Part of a small language model's weights.
Size: 16 layers, MLP 512 SwiGLU, vocabulary 2171.
Architecture: rotary positions, no biases in attention or MLP.
Training: a variant of SOAP for these matrices, 183M tokens, 2796 steps.
Each number is 128 + 32 x the weight over its row's rms, rounded and kept within 0 to 255. Layers, rows and columns count from 0. Numbers have three digits each. The size before them is the row's rms in percent of the matrix's.

# layer 4 MLP down, 256x512, rms 0.241, rows 109-151, columns 0-63
102:133147127068061135140139082124114066153205140108093152069205101125152158117140094096119143107203094157091125170155111203132096158120142151129176057101142117106169130081174097177120115141152092
104:190120173112074174143176130168148137166173158110087105154150093135107186107150105111157125148157156178081113132184069206125143134195103119141096143191153109140142140102161160171105192160093175
103:130134148138159113098159130136147125144147218144131177116177155155112149193124154161139103071082156132090062129139144124207110169132166108092104156086104157081161094115114154106125109137156160
099:104147172123104161188078076117097140080108085116107129141139127127116092089120106113094136113167144111108123129107089111113074118145120135147130085149154134135163033177149089105121136149158043
105:088079103139082084146128089135102129219170079184123105121109077145091117148125143082120174151081120122117133136065145131057102120172136131117086185086077120091121123187059090034093061118117077
098:120174095094179157114140190146100080140128086128151089169100126134106162112149173121116175129074151118101164169117164127165131165054136147173128129130171132137110104112155087154135075170123095
105:163182143171150153098081104083199124147150155176134099143099112149106159107103148114160122121129129127121102108081147078131092102140170085146135144132109127180156147142113159095155143139057143
100:102120114096122139148119216101141104097128173129113158077099170124061143126184086078142082137181147143124086156130136132099218160135166133090134098104149176088159142119102129111171152142186091
100:145164143097081114131121089108127088134140125157050151150154126098139096100091106080185184172117154136161073153124168114097114160081097050134161120092141161120135141097138146097128177168153104
103:145083076098149159090118081125124087136077137100173128134128095120096198145127137130134129098093107155123116146129133127148176132200101131118143154075158084119123102133192103147146143134113081
103:039100085086143138060060107138167107137115126100153126132128107120204174160116089080164155129188114147143118146138106134175092157124093009170151115117141181157120127123119094082105151118173185
104:122166125133093175134120143172145113051121105081136097128183052116099211103091123076119171110215112176135160118117087183186117154128165194102137134158131128163138139158153090126088136193183174
094:110115139070139116134159132092151152164132131168157052118122193137101168153118079154151104116171178072158087093133133070116181109151144170159142106174120136104122153139078141116127096121107079
108:184089176144095140148095151071098161145211144148082110138139098138107132129119179172077082171143126138158172067144143129197064142118173149112122120139056113148143127110152119065126124084062165
098:103164124098079153183104174123102123170160167150098118166136143123128133149152141114153183131153185111136136095192114144123095107152129143145122157122125218175095088097179132113066101208097142
097:115123126095126169048125161113132166093196075174123128103125165117159131145154134087126098171106067106152146155124138103167105126115121173149124124121132084048147101144112164068104113123159147
092:085071155049160160135156059111152103110125127125107115144093131203123163139119109108151129112145163173122119191089183087091164115156090158097141138133135163112154123112112144118131150138175146
104:098115141110169094131101074176139105069120147149166128152175095116075141138069149109136117138134115131151098123102107128132131131118168135179084131126080085127150135133107111214164173155161129
105:156139178081182175066084110141123112145157111140129113117161062125123027140135142179094107096099126136136056087135105161122098137185163128199105158103148110144130145137103144192089125120107117
100:111161110071118046122117142078176143180141147120126188086114157094160107074139093165081170081108133097106165120067113121087083196124147101075147109106152121113095108099112104139149190149115115
094:149140154090156128111112139148121080115135098071110114140136112098128077152115176093162091202133126135115108125120104183174113120081150113125147174137128072054167172163127104145186124148200120
095:154141092084122166131144183128121116121120143206193093118190157157100155132103116175120118078106150158159121179147149137081154129081147118132146124094132094162182151134221108125105147165167067
101:111112158136130152152092118091142157171115098120090141185104068095172084128182122177125142177104080116115079084068139178099147124104140106135114168113148083124101153125095099172153146110113073
099:200150125111133118176112137135137100106093090120133103065147102093101145187104125126100099114179125130107156079138150117108094130193140118135129092144120092160122159140109140143139121094169121
101:194136108182115148171168079139131165108127156117148133114136130131117111158034093159132085108090169122133150064131132064118173132144132078131158158148106138148116114140168115169130161164157131
101:091082064184123125108121100199140103122129151131121166124133198118135122131105109098119109133141145117142150113126139105165153078114145141149136088141171117115142146120132107058171102116166117
095:184107105150164102139077090114140049091217127101099149146078152127063128142137096217151152107129169195145095099085131143168153139168197107184074155092140175101059115164067067192101155093116118
099:118095137139159080133176115114140137174127124163075126141149165118074138104132198055076092138178149180096165111102117149161112066160145147118115146135115193107131088179071102167167165191108166
100:132126120108102164175117127113112136087106068101163172148131123079162093062132119191116130073125146176158134147138114197092125160132092129065172113174151096067125129108165113140107093112116117
100:174129102107094108156053139149157170122111154147167164113118158135148115133118160121091128106186128108054139107102126074086099142139132084132110132079104164155155132080141101132162129132142058
100:106137116129152172169147132082148171170135134157101115119209126161127150170124069163136191156118129183103140157106081110126185112155123109084178124117116120119117126149110153142129097138152153
101:129137174134105151165083120094116141077154152116080075138164099157130116144155129103135123122112084160156150147120153124144133095127112162085129124088082121134106124158080103086066198124049179
088:162063199134197142135161100229120161138133167122148133144123164140151149169185155096122123180125153101142159168190130142126141131055144119146143166095126138076147184125127106169089155142104128
105:160086144065093145055117175085074109103143100181111146079165165154173127091188168170104151124101140150075100178106125110112139073121087113167186149091117148131101129092109117104133053082156114
095:115155117133113135120193135104131103121070137128126102094125131115126159165161128128060140150081177171111142132083099182096094129145112155138140129123138078142112108138136171089094148106131132
103:099176084151157138132138129093149108097141147047111118099129131144147155065113149125118092079156075176118126156151126152114104130103138116185147127098112107077087116106119084154070148120131111
099:072120122140126091135061133158096100121158102149157084107158102111127133134207134137073166122144151075117166140098155077137086109087175084177194142189112143107141105174132071091118176176114071
101:083127112113125147171080147131080159177087176166206150117129133147094139104118145110152113154088038167130160095097131159114103112113187120141169134163125130185068150107178117102115081134105126
103:123161138131148161157115202101104203099093119114173118135085150105116118107116156136118122127131098116107130082094123134148131167159073131140156125160109161156108163161158130091122158105084075
105:128178113143096138101157103150051149081133099106078141102064190136132152156097147066113160092103128089107138146162188155120148107154123115146105104116127128172107164163162151185128113109118168
103:120131141086111130114129081125105111179110093166183159082145121188150127140154166101130130147028079068158142124159148133095120119152127170143103094149168128117133076093119096139174169090139085
103:136070123104139102108106157155104119114113081150172155198131155195149086135101117169121125122089158142102158110102137109109084153099101144132125118129111127046138141088078111097106106127136125
094:107119109095118127151140084135171147094128089079145129116118076174184162141172166093170171118160148144124077086121110089096128111113100130180136102159130104103095147150102129087103152160156118